Weights of a small GPT-style language model, trained from scratch on English Wikipedia: a variant of SOAP for these matrices, 179M tokens.
Each number is 128 + 32 x the weight over its row's rms, rounded and kept within 0 to 255. Layers, rows and columns count from 0. The size above them is the row's rms in percent of the matrix's.

# layer 7 MLP down (transposed), 640x160, rms 0.197, rows 563-605, columns 80-159
size [102 121 110 105 101 112  86 110  95 118  92  79  99 116 107  97 103  72 102  94 107  86 107 113  97  75  77  91 102  85 106 105  93 101 108  97 100  96  89  96  82  86 117]
[[ 87 159 109 137 106 146 189  71 105 144 199 170 187 119 162 112 142 125  75  92 166 115 132 118 139 112 106 134 155  97  94 101  70 129 118 132  90 164 193 205 128 117 194 161 149 160 103  60 147  76 116 126 164 116 187 159 105 155 164 163 114 107  86 142  77 140 105 130 160 103 149 143 140  88 132 120 213  74 131 140]
 [212 110 134 134 116 143 103 126 168  85  98 140  91 109  98 100 161 117 101  91 104 108 121 178 162 122 127 145 149 121  99 189 128 118  91  90 138  90 138 122 129 154 141 152 174 115 171 140 141 118 115 106 166 139 121 176 146 139 140 126 103 142 167 121  86 121 174 116 120 107 139 162 155  84 153  56 154 153 173 186]
 [136 138 112  92 142 154 122 142  90 102 107  62  93 106  73  98 132 106 160  82 131 151 113  64 131 123  90 106 161  99  93  84 134 115  55  95  71 138 140 157 127 101  90 148 127 139 108 113 123 151  85 137 110 103 136 106  93 105  94 154  92  67  87 167  86 119 124 110 143 120 205 127  82 109  98 138 138  54 157  95]
 [151 148 106 147 115 147 177  72 140 102 141 131 117 173 179 129 120 117 178 116  82 170 155 154 159  98 181  57  74 177 125 150 139 114 107 142 111 114 129 109 171  96 147 179 128 169 172  65 107 163  81 122 200  80 200 160  84 129 155 178 118  84 113  57 136 143 129  86 124 108 139 205 139 122 109  86 136 131 107 117]
 [ 77  96 176  95  25 135 175 100 114 102 121 196  97  77 123 121 162 108 119  92 103 167 148 133 134  66  95 102 172  87  83  94 127  83 114 152 129 133 147  95  90 167 174  67 174  57 153 124 176 137 128 154 167 141 107 148 179 173  93 135 141 100 121  66 127 149 103  97 136 170 163 132  91 148 139 130 159 144 154 139]
 [124 137 110  96 184  76  66 130 134 129 170 112 209 143 129 101  69 157 128 163 162 177 135 125 124 140 119 109  88 105 161 166  76 162 146 199  76 123  69 138 105  95 154 124 167 163 108 162 131 147 147 155 178 150 177  86  72 130 162 100 104  89 180 130 131 105  95 133  86 133 161 152 135 154 160 142 121 134 192  89]
 [106 145 140 134 166 171 176 137 136  99 171 146 132 107 122  65 110 143 155 198 101 108 140 154 103 163 109  98  92 155 171 127 159 107 182 148 142  96 114 104 102 105 155 136 177 107 117 165 112  90  86  90 147  99 130 234 151 105 123  50 131 102  32  94 136 168 158 130 162 125 118 129 112 119 130  84 155 142 144 131]
 [107 114 128 135 151  73 140 111  66 125 187 156 147 119 150 149  86 130 123 195 136 124 154 103 164 129 171 138 107 155 115 151 109 131 114 144 148 113 119  90 120 132 188 114  88 105 103 130 158 118 107 124  69 142 101 156 120 113 180 107 124 157 105 159 163 125 143  94  75 102  73 167 127 190 112 118  74 134 114 130]
 [142  83 137 156 125 160  92 120 123  99 158  80 136  99 122 161  80 130 112 131 146  33 106 154 145 152  66  93 135 144 148 115  99 116 130 130 104  71 111 140  87 127 108 111 102 131 125 137 168 152 160 194 129  71 151 175 118 123 207 190 121 168 165 169 179 125 105  79  99  82 123 138 149 132 157 105 166  96 149 107]
 [106  63 138 113 174 145 151 174  99 181  92 132 153 139 135 144  99 162 125 109 124 159 146 174 132 144 167  82 125 141 152 126 106 133 124 157 143 143 179 124 136 169  90 110 102 148 165 112 134 104  66  89 155 125 139 143 142  51  80 137 140 132 117  92 149 182 173  83 166 119 178 173 104 187 117 137 132 164 129 129]
 [129 100 107 147 102 163  94 122 114 142 114 181  84  71 151  95 136  89 103 153 218  96 130  99 152 152 144 187 148 109 101  42  99 155 111 126 111 122 207 142 128 162 173 117 157 167 130 155 152 150 171 157 135 128 146  90 106  97 150 112 136 143 111 115 178  97 168 172 135 120 137  98 150 121 167 156  88 123 180 149]
 [ 23 119 154 102 109 130 193 106 130 194 144 111 127 126 162 112  95 161  58 161 151 124 108 111 135 109 146 127 115 113 125 162 109 142 116 130 116 141 106 109  80 120 150 138 100  87  94  79 113 146 145 163 143 174 148 145  79 119 119 159 191 125  97 154 119 178 137  74 142  56 197  98 113  75 155 125 145  65 146 114]
 [113 181 107 107 104 140 127 133 164 108 153 109 168 139 193 167 120 217 140 180  91 187  87 146  74 118  56  97 131  84 104  74 114 103 138 146 104 125 171  92  73 119 113 118 124  64 107 128 198  68  75 125  39 150 143 103 117 168 124 123 168 132 112 117 114 164 123 127 169 133 150 104 183 119  98 170 113 135 130 110]
 [162 128 162 133 146 129  87 123 192 131 160 123 144  85  96  78 123 147  86 143 126 135 184 102 173 146 156 113 159 162 183 130 123 106 133 112 142  98 119 110 113 103 140 105 154 130 180 123 189  87 116 170 150  97 116 176 132 166  97 147 139 116  94  91 101 124  87 132 149 107 125 146 132 104 170 111 150 123 138 147]
 [120 107 121 116 158 154 121  82 116 147 135 120 135 153 112 161  96  83 179 142 106  68  95 128 122 135 165 125 176 126 118 160 127  60 142 174 147 142 187  70 182  74 129 103  92  96 138 182 100 172 109 162  86  92 109 140 109 100 153 160 175  61 133 123 219 136 126 122 133  98 188 172 177 122 133  86 149 116 159 126]
 [143 118 116 142 147 186 107 165 132 143 130 131 106 117 120 145  75 133 136 153  83 146  75 137 158 139 150 164  65 157  85 113 143 154 164 175 210 206 108 112 182  81 126 103  90 103 136 164 156 117 164 102 197 106  75 121 113 149 108 139 141  58  99 170  85 129 146 109 127 132 153 199 136 111 153 219  82 173 124 169]
 [167 137 139  96  88 125  97 156 182 106 104 121  94 186 139 106 167 112  47 143 110 115 132  93 101  92 165 169 117 152 125 162 101 124  89 133 184 128 152 120  90 183 157  91 159 111 148 110 138 121  87  96 146 135 143 175 174 116  54 165 169 119 129 123 117 118 132 107 135 120 112 143 194 107 173 104 125 111 161 131]
 [183 110 120 188 116 110  95  78  82  61 117 182 143 163 139 103 122  88 111 143 140  81 121 123  92 125 175 140  70  97  69 150 165 201 111  83 121  90  81 152 127  66 123 206  94 103  91 143 172 128 153 125  66  98 102 140 109 110 141 106 103 113 114 104 135 179 133 110 163 177 113  88 104 130 178  85 108 170 106 124]
 [134 121 109 126  82 112 102  94 105 204 146  92 162 155 143 116  90 126 153 127 145 108 114 143 104 169 107 111 165 116  92 111 115 132 143  97 151 113 127 169  68  84 125 176 139  98 119 107 123  95 176 114  50 145 173 136 146 142 172 174 181 158 122  90  93  90 165 117  74 163 176 122  98 192 196 130 105 153 114 108]
 [197  45 155  91 119 160 150 132 130 122 120 196 121  96 105 146 126 113  83  78  94  92 133  99 116  95 140 131 116 165 122  64  97 145 154 118 122 104 105 118 101 133  92 124 157 116  79 160  99 147 120 201 124  95 129 180 122 179 127 142 106  47 150 128  96 167 129  63  94 177 119 115 115 152 167 122 165 168 160 125]
 [122  90 117 111 156 127 108 113 192  97 124 140 118 118 137 154 178 150 115 186 169 117  89 130 111 130 106 137  88 156 140 138 126 157 114 123 121 115  95 143 129 169 124  57 159  73 102  77 196 145  92 108 142 152 199 123  97 135 133  86 134 120  93 149 110  82  85 118 120  94 159  82 182 171  84  87 155 137 205 149]
 [113 132 122 100 106 110 168 166 141 129 171 123 132 114 193 130 160 150 105 114 173 178 137 171 112 131 183 156 119 130 129 147 114 213  78 116 147 128 111 144  76 117 152 125 139 101 159 110  74 107 167 137 197 195 140 153  78 159  70 186 140 157 121 123 122 107 122 117 149 115 154 138 124 138 167  87 145 140 194 166]
 [172  66 147  70 185 158 142 153  96 145  89  58 146 105 134 129 111  77 136  89 155  92 147 200 104 126 149 107 126 137 119 148 140 148 137 109 209 128 121 106 136 169 127 110 139  64 138 122  83 114  69  82 127  91 134 122  98  70 188 172 104  96 133  83 120 106 118 154 137 171  64 145 113 137 138 170 109 145 176 154]
 [167 137 120 147 155 115 148 128 103 117 118 193  39  87 131 120 101 150  51 139 136 138 147  92 171 127 108 160 181 132 161 136  98 146 116 183 123 153 101 141 166 107 175 102 105 153 125 124 120 129 117 132  92 125 164 111 141 109 195 190 154 168 135 127 106 101 121 129 161 140  88 101 107 171 145 135 127 106 169 155]
 [146  88 111 121 141  98 176 151 130  74 163  80 145 130 153 142  92 108 179  84 162 112 111 104 139 128 131  87  96 219 136 130 176 205 105 145 159  65 123 153 112 137 120 130 121  81 119 137  82 111 155 145 123 108 145 100  76 149 125 165 117 112 116 103 170 121 154  90 134 140 144  97  96 125 193 140 115  92 149  95]
 [129 104 118 134 102 127 104 139 167 117 121 130  94 143 108 127 116  86 122  72  68 180 132  97 140 138 137 173  85  80 108  99  96 122 155 161 168 100  88 158 158 172 150 140 139 116 122 180 181 126 177 112 190 106 118 192 118 134 126 112 139 144 128 125 124 144 153  79 137 171  80 141 121  84 173 163 176 147 153 140]
 [ 78 101 130 151  97 151  94 117 118 103 109 120 113 149 121 178  77 114  73 129 150 113  49 177  85 164 110 156  61 146  71 115 128  92 151 129 203 186 116 114  84 110 177 139 132  46  83 128 105 146 120  96 120 171 155 146  96  79 115 181 117 128  30 144 128 164 129 117 142 105  94 118 141 164 128 104 143  97 139  77]
 [125 145 102 131 139 111  83 114 106 106 147 147  73 173 139 162  28 117 113 131 146 111  91 152 161 109 120 153 168 136 134 110  98 181 191 120 112  98 175 130 113  87 129 173  86 141 106 136 116 152 120  65 119 129 173 113 122 113 157 164 108 135 157 152 138 113  99 138  85 162  95 153 153 101 103 101 139 133  74 108]
 [133 113  88 137 139 142  69 112 115 123 114 127  90 167  91 108 113 110 141 100  78 210 129 165 111  99 142  97 111 174 142 125 192  64  99 152 134 183 150 154 128 124 137 129 156 128 136 128 145 136 175 129 138  99 153  89 138  40 130 129 134 111 143  62  99  80 175 124 120 120  73  85 123 140  90 146 129 110 126  85]
 [134 118 137 116 143 197 115  94 105 159 100  85  65 133 136 145 116 160  97  90 133  60 155  87 128 132 121 121 170 171 154 167 130 137 119 129 171 130 126 100  58  90 148 109 174 117  89 159 164 148  89 153 101  84  78 157 104 124 126 109 188 101 119 187 159 139 160 104 147  77 130 110 137 152 160 152 143 159 140 120]
 [117 127 166 158 165 101 127 107  59 143 114 121 106 112 171 113 148 131 120 109 134 142 158 117  67 128 147 108  56 124 146 113 106 167 121 151 155 102 203 122 132 155  82  99 165 127 156 159  77 121  61 109 105 113 185 117 136 105 130 161 142 102 164 179 123 175 179 165 153 113 129 200 150 134 155 169 182 212 110 144]
 [138 134 106 147 139 154 114 109 140 131 170 147 106 174  80  84  89  88 191  94 156 134 205 116  80  90 170 128 142 132  93 104 111 118 112 149 133 174 153 163 151 139 125 103 111  93 103  97 139 147  94 111 147 137 120  82 119 134 114 165  90 104  95 156 154 166 126  86 116 176  67 174  84 110  92 109 104 133  82 128]
 [ 94 124 109  57 111 118 126 178 125  63  96 126 157 119 173 166 127 130 153 164 150 125 131  84 164 112 135  86  89 112 117  90 138 148 148 171  79 120 135 112 127  57 147  77 106 105 155 150 154 128 105 124 185  95 140  74 127  69 142 142 184 107 172 149 135 128  84 164  61 121 160 113 140 102 135 172 123  47 180  98]
 [137 106 147 133 161 136 130  77 100 176 109 103 103 122 149 115  73 130 136 136  88 162 115 117 168 112 126 131 126  82 112  82  93 138 145 136 114 102 121 187 120 186  73 144 100 108 139 127 156 179 154  83 132 156 131 106 145 155 162  99 158 126 177 146 162 162  68  96 121 144  66 155 156 128  89  75 124  91 132  66]
 [ 77  83 130 128 132  95 184 134  86 110 147 188  99 123 104 162 189  73 120  97 172 134 123 115 143 125  88  89 102 174 136 114 173 139 143  71 115  26 123 180  90 103 198 175  92  95 139 137  61 111 188  87  68 155 132 147  68 113 163 161  91 126 157 157 164 118 141 163 132 102 145  95 131 148 136 108 126 138 121 119]
 [105 149 131 116 117  84 153 127 111 113 236 123 185 133 133  62 120 114 131 142 161 193 166 136 112 111 166 163  87  95 123 143 141 162  98 168 146 121 167 170  52 117 145 112 135 143 181 126 128 115 116 129 134 104 128  89 110 135  77 123 163 102  91 101 171 140 116 131 121 160 140  82 165  69 169 155 167  77 141 124]
 [130 154 125 169  94 121  97 149 102  91 121  84 144 153 137 140 155  92 151 109 121  94  96 143 206 113  80 139 147  68  82 141 158 134 163 193 156  71  67 146 113 118 112 119 112  91  62 109 102 109 168 178 151 105 168 155 121 161 108  88 142 202 118 174 179  76 165  94 123 145 205 154 152 137 163 121 153 150 154 172]
 [184 101 127 150 108 110  84 131  96 120 152  49  77  98 117  39 132 185 151 130  98 127 132 125 115 126 134 127  89 112 144 109 132 148 167 145 200  73  76 147 117  76 129 131  87 145 140 126 184 137 110 144 105  77 137 142 115 157  70 166 167 116  99 110 102 185 108 161 152 132  90 141  68 134  97 158 157 108 146  98]
 [ 97 108 157 102  96 111 106 119  98 104 142 138  97 147 140 178  68 117 116 145 124 145 136 109  66 106 146 122 168  98  97 119 138 139  77 112 110 140 133 104 145 165  97  93 157 135 136 164 150 130 150 121  90 146 142 120 103 104 167 122 166 157 142 104 174 223 174 170 122 116 125 165 151  96  89 129 159 123 140 109]
 [ 41 148  85  98 153 117 160 130 126 132 136 133  96 123  90 167 100 115  96 111 160  77 108 119  88 100 125 129 142 111  98 160 171 145 124 146 175 190 113 139  99 123 123 100  95 123 131 142  82 119 177 205  64 142 161  69 134 122 104 168 163 150  96 180 125 122 159 120 175 104 174  98 147 143 206 147 101 114 201 163]
 [139 143 121 149 141 154  70 130 146  83  80 133  90 127  88  73 109 135  68  87 187  95 160 140 129 132 127 147 166 131  95 102 162 145 146 145 106 117 144 163 141 159 178  71 142 124 126 136 143 226 217 140 157 141 115 213 111 156 107 105 128 138  74 127 112 137 205 163 152 124 189 145 140 110 118 101 125 175 162 160]
 [ 95 127  95 142  57 148 136 124  92 130 115  96 139 125 126  80 102 139 134  79  89  95  36 126  90 126 162 112  87 131 122 110  91 111 148 120 119  82 141 180  83 137 180 116 107  65 113 126 104 142 101  78 217 137 143 136 118 107 141  84 145 205 134 108 145 140 117 109  92 147 111  96  84 129 111  96 136 156 148 118]
 [148 154 107 123  93 176 189 130 108 133 108  83 112 133  53 200 133 123 117  91 109 160 121 165 105 127 167  99 110 115 132 154  69 146 130  59 136 189  54  96 122 125 159 150  67  52 134 118 129 138 109  93  94 176 118 147 147 163 142 147  28 111 145 100 154 101 119 120 162 129 161 157  98 154  91 146 170  73 143  79]]
# layer 7 MLP up, 640x160, rms 0.2, rows 564-605, columns 80-159
size [113 112 111 102 107  88  99  95 113  95  87 103 111 111  92 107  92 107  89 104  92 102 120  95  83  80 112 103  93 109 112  89 102  99  90  95  93  92 101  93  92  96]
[[ 52 175 149 133  72 157 127 109 158 136 118 122  96 141 148 200 154  85  88 113 113 104 146 125 151 108 151 158  86 122 102 104 113 139  98 106 160 125 128 102 142 179 148 127 166 167  99 109 126 166 117 149 133 130 138  96 165 155  66  88 152 138 116 154 203 178 193 195  83 165  94 147 137 107 110 151 117 119  68 106]
 [ 80  96  77 142 156  80 130 197  34 150 123 138  79 161 149 129 147 102 128 180 114 150 172 182 130 104 110 157 161  72  84 154  98 134 159 102 131 164 200 107 179 121  77 141 114 153 131  88 101  95 119  94 177 111 160  87 150 112 167 130 139 145 147 126  89 123 158  60 117 162 175 106 136  80 124 132 136 123 104 186]
 [102  52  96 132 163 116 156 123 115 126 107 156 187  60 105 171 147 146 129  96 147 108  90 111 105 127 119  97 102 165 141 150 114 135 175 116 108  68 146 154 151 131 106 149 148 118 148 128 105 168 132 171 145 140  75  94 127  78  63 130 182 106 130 109 135 118 119 119  77 171 162 143 149 157 155 136  93 143 184 131]
 [ 74 155 139 125 148 160  56 141 146 165 105  95  69 127 100  82  71 118  92 160 183 130  96 121 170 124 142 180 101  71 157 104 150 129  99 121 126 159 145 112  97 107 131 132 135 154 105 162  98  83  94 122  90 109  54 166 105 100 144 133 175 128 109 126 139 127 119  89 146 126 170 131 176 129 113  89 182 128 109  87]
 [171 177 135  90 150 114 109 162 175 168 127 109 149 119 128 124 113 110 124 212  89 123 110 105  95 133 140  60 134 133 141 142 161 117 170 137 140 130 146 139 190 143 159 138 149 155 145 145 135 113 173 132  84  78 115 141  81  93 153 121 171  92 130 153 181 207 111 147  87  79 116 111 127 186 141 110 153 139  84 192]
 [126  94 160 152 134  64  78 127 158  96  91 102 159 163 173 106 132 126 132 160 156 100 110 139 135 177 118  86 152  70 151 144 109  69 108 100 117 135 123 159 114 154 132 120  89 162 125  90 101 138 115 149 127 108  77  62 138  56 129 123 107  89 145 101 128 149 157 128 122 133 136  96  98 138 227 135  84 104 153 171]
 [157 116 133 152 147 119 141 161 105  81 158 106 103 152 117 114 101  95 109 140  89 122 154  85 144  98 111 116 185 120 147 116 115 129 146 133 132 162  80 114 171 106  85 149 143 120  78 137 113 150 131  79  75  87 134 136 113 148 158 105 149 139 130 106 165 108 146 163 111 172 123  88 171 139 139 110 142 127 141 169]
 [102 155 150 178 117  42  68 143 103 128 124 134 108  85 123 124 178 134 143 130 115 110 150 134 110 111 126 112 156 115 111 102  84 124 139  90 169 110 144 107  71 187 108 112 107 150  84 183  99 128 146 156 127 160 202 128 132 133  73 107  96 186 144  78 103 136 145 128 166 109  95  83  95 140 185 194 124 135 142 131]
 [ 93 118 121 170 143 110 147  87  73 172  97 165 117  87 125  90  92 111 179 155 101  85  91 130  94  95 119 175  56 193 194 120 106 177  94 146 147  93 125 114 126  82 110  98 209  98 163  96 216 150 117 110 174 111 127 121 135 129 170 107 154 150 127 101 156 149 127 149  65 123 109 126 125 151 127 137  99 140 116 128]
 [115 108 151 142 138 184  95  73 106 163  97  45 163  92 186  89 158 134 127 178  87 122  89 149  99 161 178 111 131 183 198 170 145 182 107  88 130  71 117  99  82 115 109 184  91 119 147 161 159  86 148 109 191 134 136 139 158 105 109 100 132  95 119 185 127  86 100 111 106 134 133 175 161 105 114 131  95 135 112 152]
 [134 188 161 120 128  88 107 152  91 135 146 123 112  93  73 107  95  71 216 138 108 155 184 125  84 104  77 136 140 143  97  95 146  83  57 160 124 118 160 112 100  35 189 142 125  88 154 131 142 137 118  96  91 137 100 109  94 114 114  92 136 120 161 194 173 121 136 169 175 221 154 128 140 142  94  82 146 104 149 145]
 [104 141 152  94 153 128 105 132 125 114 135 101 123  75  97 133 145  95 103 226 131 149 178 106 153  96 122 140  84 176 151 166 112 173 148 175 136 172 145 136 100 146  97 183  78 148 117 158 106 140 196 145 139  97 134 115  49 145 139 172  83 145 103 118 127 126 141  91  67 120  85 113 119 144 180 127  82 137 102 128]
 [173 129 129 117 187  93 138 156 109 140  80 100 145 110 195 139 162 129 175 181 136  90 127 190 124  70 101 189 110  60  91 117 196 166 116 171 114 162  96 140 137 154  80  92 141 108 174  54 135 201 136 140 145 125 156 101 103 101 139 140 164 149 166 150 125 167 111 103 140 168 120 155  92  75  94 116 163 193 134 106]
 [150  91 139 162  84  93 124 104 107  71  95 155 162 165  94 124 199 128 130 106 153 153  40  98 138 136 198 140 109 125 148  82 100 121 175 128  69  76 146 158 133 128 118 130 122  53 121 130 130 138 141  84 146 131 172 114 180 108 101 189  87  90 187  85  91 126 125 145  93 188 116 104 111  98 122  91 140 164 168 104]
 [110 152  71 182 148 102  77 148 131 115 118 101 143  95 168 130  89 139 142 113 147 137  98 173 101 112 145 173 170 139 107 117  99 149  93 123 144  95 145 159 190 149  97 154 156 108 162 114 144 127 148 141 141  84 128 111 176  40 133  67 112 132 137 141 178 157  94 126 149 198 125 114  96 158 146 152 178 201 149 155]
 [155 141 110 144 221  79 118 141 148 106 150 105 152 104 141 195 100  84 130 111  89 123  33 131 143 118 114 117 129 155 108 117 142 189 161 140  65 111 109 116  90 136 155 150 107 144  82 132 122  95 123 104 159  89  90 106 139  85 119 110  99 122 173 133 130  71  74 121 106 108 106 126  75  62 115 203 129 183 135 141]
 [127 152 141 135 152 148  81  62 116 153 115 113 124 145 143 119 184 155 106  83 159 166 120 124 113 103 154 108 162  97 131 118 168 129 128  85 173 149 177 132 124  85 111  98 165 127 139 132 119 129 122 161 126 151 108 130  99 115  93 106 130 141 164 111 204 134 135 114 102 157 149 173  82  98 123 183  76  99 168 123]
 [106 114 139  88 140 126 157 173 124 122 127 124 177  57 200 169 115 140  96 133  99 162 124 138  87 111 142 142 112 155 131 143 126 152 103 100 110 116 165 131 154  77 112 151 120 136 138 155 129 166 108  35 151 151  78  72 127 136 144  65  98 109 101  91 142  92 185 149 114 121 135 133 130 110 137 143 134 144 113 113]
 [227 149 111 168 102 185  87 125 140 158 169 130 160 158 112  86  65  90  97 130 102 127 147 119 133 167 128 126 165 166 115 135 134 157 178 180 138 192 113 105 140 126 111 152 108 130 137 212 147 133 125 151 171 133 141 149 127  93  65  82  77 132  78 119  81 151 121  77 150 118 197 132 160 161 148 155 219 112 114 113]
 [111 110 118 157 134 176 108 101 137 181 123 132 157 111 151 128 118  85 113 109  70  99 109 101 125 159 136 207 178 131  87 160 102  59 134 164 108  84 124 110 125 125 165 105 193 160 115 137 178  99 143 115 140 184  94 113 143 113 112  82 139 199  97 105  45 104 138 122 108  70  78 105 138 136  79 128 132 108 136 169]
 [130 112 152  79 131 108  91  99 145 178 190 130 139 120 108 138  86 205 186 146 125 124 147  96 121 181 118 132 140  97 153  54 140 102 209  90 108 158  85 103 174 129 108 131 137 150 124 133 152 100 159  98 137  95 165 114 117 149 101 139 122 138  96 115 165 149  94  58  96 121 191  95 155 132 203  90 162 190 123 129]
 [ 83 129 115 155 136 112 144 119  82 135 215 192 123  73 152 179 115 193 167 177  91 127 152 154  91 126 103 117 116 128 118 127 150 107 114 141 106  96 188 148 100 155 133 109 112 115 123 140 205 154 131  77 107 109  85 121 102 131 139  68 151 141 140 115 113  70 184  89  98 139 158 101 135  92  88 155 102 144 210 160]
 [136 144 107  98 197 173 156 104 185 159 164 173 123 157 169 152 106 202 157 153  93 122 120 117  87 150 118 160 115 117 102 162 194 110 105  97  70 115 163 106 108 149 153 143 134 125 159 144 128 148  88 142 109 130 124 107 100 138 143 118 143 113  94 149 148 137 131  89 162 119 169 158  81 150 111 118 129 161 169  70]
 [133 106 133  64 113  97 136 111 119 119 122 160 105 184 112 117 174 168 136  95 102 111 201  89  77 148 146 163  99 121  75 102 146  92 107 141  51 165 118  96 125 155 168 172 140 142 121 188  99  97 136 130 139  80 184 130  87 142 130 145 162 194 156 161 135 146  38 126 129 130  57 154 143 102 131 130  82  90 122 183]
 [142 113 155 124 102  85 172 175 102 136 138  90 112 102 177 117 133 115 134  80 160  98 125 126 131 108 139 131 164 143 154 120 176 109 152 163 111  98 104 139 138 133 110 175 115 149 151 168 131  21 146 149 146 183 104 120 132 195 139 153 133 140 131 135  55 113 161 174  80 131 183 119 201 144 139 113 101 150 112 121]
 [185 135 129 114 175 116  68 108 105 159  94 139 204 135  93 106 208  99 175  61 153 138 103  73 112 117 130 156 167 137 143 174 124 156  26 112 126 130 136 140 124 125 150 120 105 142 143 155 120 117 109 173 130  60 126 132  90 169 119 146 148 155  66 129 129 138 137 178 119 161 180 127 159  90  89 131 182 152 149 148]
 [136 209 140 148 147 139  90  79  94 150 130 164 176  98 125  69 101 134 126 169 126 131 157 144 136 112 182 136 142  97  96  78  66  87 140 208  97 166 111 116 177 163  97 178 139 123 170  81 165 104  90 141 195 168 136  95 155  99  90  98 156 100 113 154 155  82 114 170  94 117 123  76 149 202 167 151 115  92 101 101]
 [173 133 152  62  72 109 123 114  71 106 132 166 120 119 147  91  97 127 138  96  83 146  91  89 109 134  92 125 120 124 163  96 135 147  95 128 147 148 128 135 159 135 151  94 171  95 159 131 118 107  68 108 122 198 118 139 146 210 152 116 118  97 125 130 120 153 110 110 112  86 205 148 109 113  94 106  68 123 107  93]
 [170 124 159 151 120  48 110 148 119  90 139 130 139 190  80 167 119  76 104 124 126  76 129 123 104  92 114 128 118 158 126 150  61 132  90 152  92 167 137 139 181 110 185 208  79 130 135 142 163 147 124 113 102 164  93  66 157  90 152 147 105 135  82 124  74 163 165 142 112  60 169 115  95 101 176 136 170 141 133 143]
 [ 55 118 112  84 122 106 106  81 138 143 161  94  96 103 115 100 114 102 131 144 139 123 101  72  76 154 101 147 141 172  74  94 135 184  91 120 109 148 118  81 124 164 163 114 133 150 129 182 141  97  87 155 159 158 153 124 152 153 187 114 129 174 147  96  87 147 203  75 145 125 173 159  84 155  64 152 180  90  94 145]
 [168  97 151  90  75 122 148 128 120 152 126 132 153 114 140 162 123 117 115  97  49 159  92 129 177 129 139 150  96 101 167 187 119  93 142 171 146 194 127 154 145 164 142 125  70 175  68 125 129 210 120 156  54 165 127 122 173 160 167 169 161 105 128 159  75 138 123 152 145 118 116  95  77 120 128 175 118  92  93 120]
 [123  73 127  91 119 172 128  77 125 108 163 129 137 107 163 123 151 185 141 158 118 106 148 100  97 181 158 121  41 190 163  85 120 132 120 151 133 142  41 151 145 183 168 110 161 106 135 115 135 106  64 102 111 150 135 115  94  96 139  98  93 140 156 104 154 151 112 132 104 144 165  87 119 109  94  85 155 150  53 143]
 [131 130 151 106 127 138 113  97 117 143 101 142  97 129  81 172  60 160 126 169  97 218 131 168 164 122 128 116 121 161 125 115 116 164 124  90 135  83 124 116 160 195 160 128 133 106  87 113  90 134 139 107 177 128 132 130 113 118 157 110 159  95 104 180 174 105  82 135 152 143 107 170 125  64 156 154 127 147  86 183]
 [103 127  78 132  99 154 115 156 150 108 178 113 152  87 194 162 150  88 130  98 111 141 111 132  69 135 124 111 112 125 149 185 129 199 121 122  83  82 113  93 128  95  98  76 178  87 132 178 196 130 138 178 167  50 130  82  74  98 118 109 145 108  67 103 144  92 146  98 138 162  97 132 112 137 116  67 153 213 138 200]
 [202 141  93 133 121 138 122 182 155  74 180 114 132 162 138  85 200 118 117 157 121  88 130 167 122  84 154 185 135 141 168 113 115 125 121 141 102 141 130 137 157 122 145 109 147 115 147 176  93 159  93 103 150 144  95 133 103 143  74 106 149 111 152 124 138  78 110 197 153  97 102 148 101 141  84  82 124  90 137 107]
 [ 93 106  85 137  96 106 129 100  98 127 154 108 122  91 121  98 109 115 105 157  90 158 127 133 124 180  93 167 104  86 143 161 140 135 162 114 123 130 132 163 123 180 125 130 115  61  66  97 197  90 145  52 122 107  97 114  55  62 153 163 100 173 184 135  57  97 182 104  89 167 159  84 143 116 105 157 151 135 153 134]
 [132 149 134 134 148 178 139 128 172 167 164 149 120 168  58 103 129 166 169 102 102 140  67 129  77 151 129 149 114 101 185 114 168 201 108 190 149 153 148  95 162 119 112 120 118 173 139  85 134 151 165  87 149 156 137 156 101 122 136 149 136 166 218 123 141  97 162 125 184 152 112 129 149 137 130 106 123  82 140 100]
 [140 119 108  73 144 125 138 156 124 110 141  93 166 173 107  87 117 190 180 140 135 127 149 152 199 110 145 104  74 174 142 180 114  93 198 149 138 119 111 169 117 115 130 149 114 186  64 164 109 160 125 122 186  93 166 127 181 104 120 126 151 116 100 178 110 121  81  79 126 154 139  93  99 122 187  53  99 127 102  83]
 [172 145 157 116 131 111 140 104 111 172 121 150 109  85  91 153  80 177 140  50 100 202 109 104 156 126  93 106 104 140 101 159 124 150 123  94 140 156 134  90 117  85 178 176 112 125 147  18 172 123 104 197 123 117 171  84 129 115 153  84  96  81 109 113  53 133 103 104 134 193 123 132 177 103  90 104 133 110 170 139]
 [158 101 151 149 110 109 104 121 111  84 132 129  88 161 118 133 116 119 132 141  84 142 113 135 140 161 139  68 129  99 155 147 101 164 136 129 157 140 125 127 106 157 142 121 123 157 148 120 127 114 135  78 140 103 121 108  64  88 101 124 122  55 131 115 125 134 114  69  93 111  29 100 106 153 128 167 182 129 109  96]
 [185 125 104  93 136 136 133 152 161 113 157 119 120 148 137 123 109 124 100  97 128 130 165  98 131 143 125 146 120 220 125  69  93  81 163 205 131 213  68 190 152 141  79  97 146 149 161 171 107 124 145 156 145 145 143 118 142  96 133 172 104 122 126 106 116 153 146 184 146 112 169 151 167  96 108 139 126  99 155 141]
 [ 94 101 160 168 148 193  74 105 108 158 150  79 157 167 146  65 114 160 105 108 148 134 155 114 174 119 151 185 112 153 124 183 179 161 109 195  88 126 181 114 120 101 151  83 147 141  97 157 120 117 178 161 151 135 143 114  71  53 158 145 126 146  97 119 111 123 124 149 120 130 100  67 177  68  91 129  97 145 107 124]]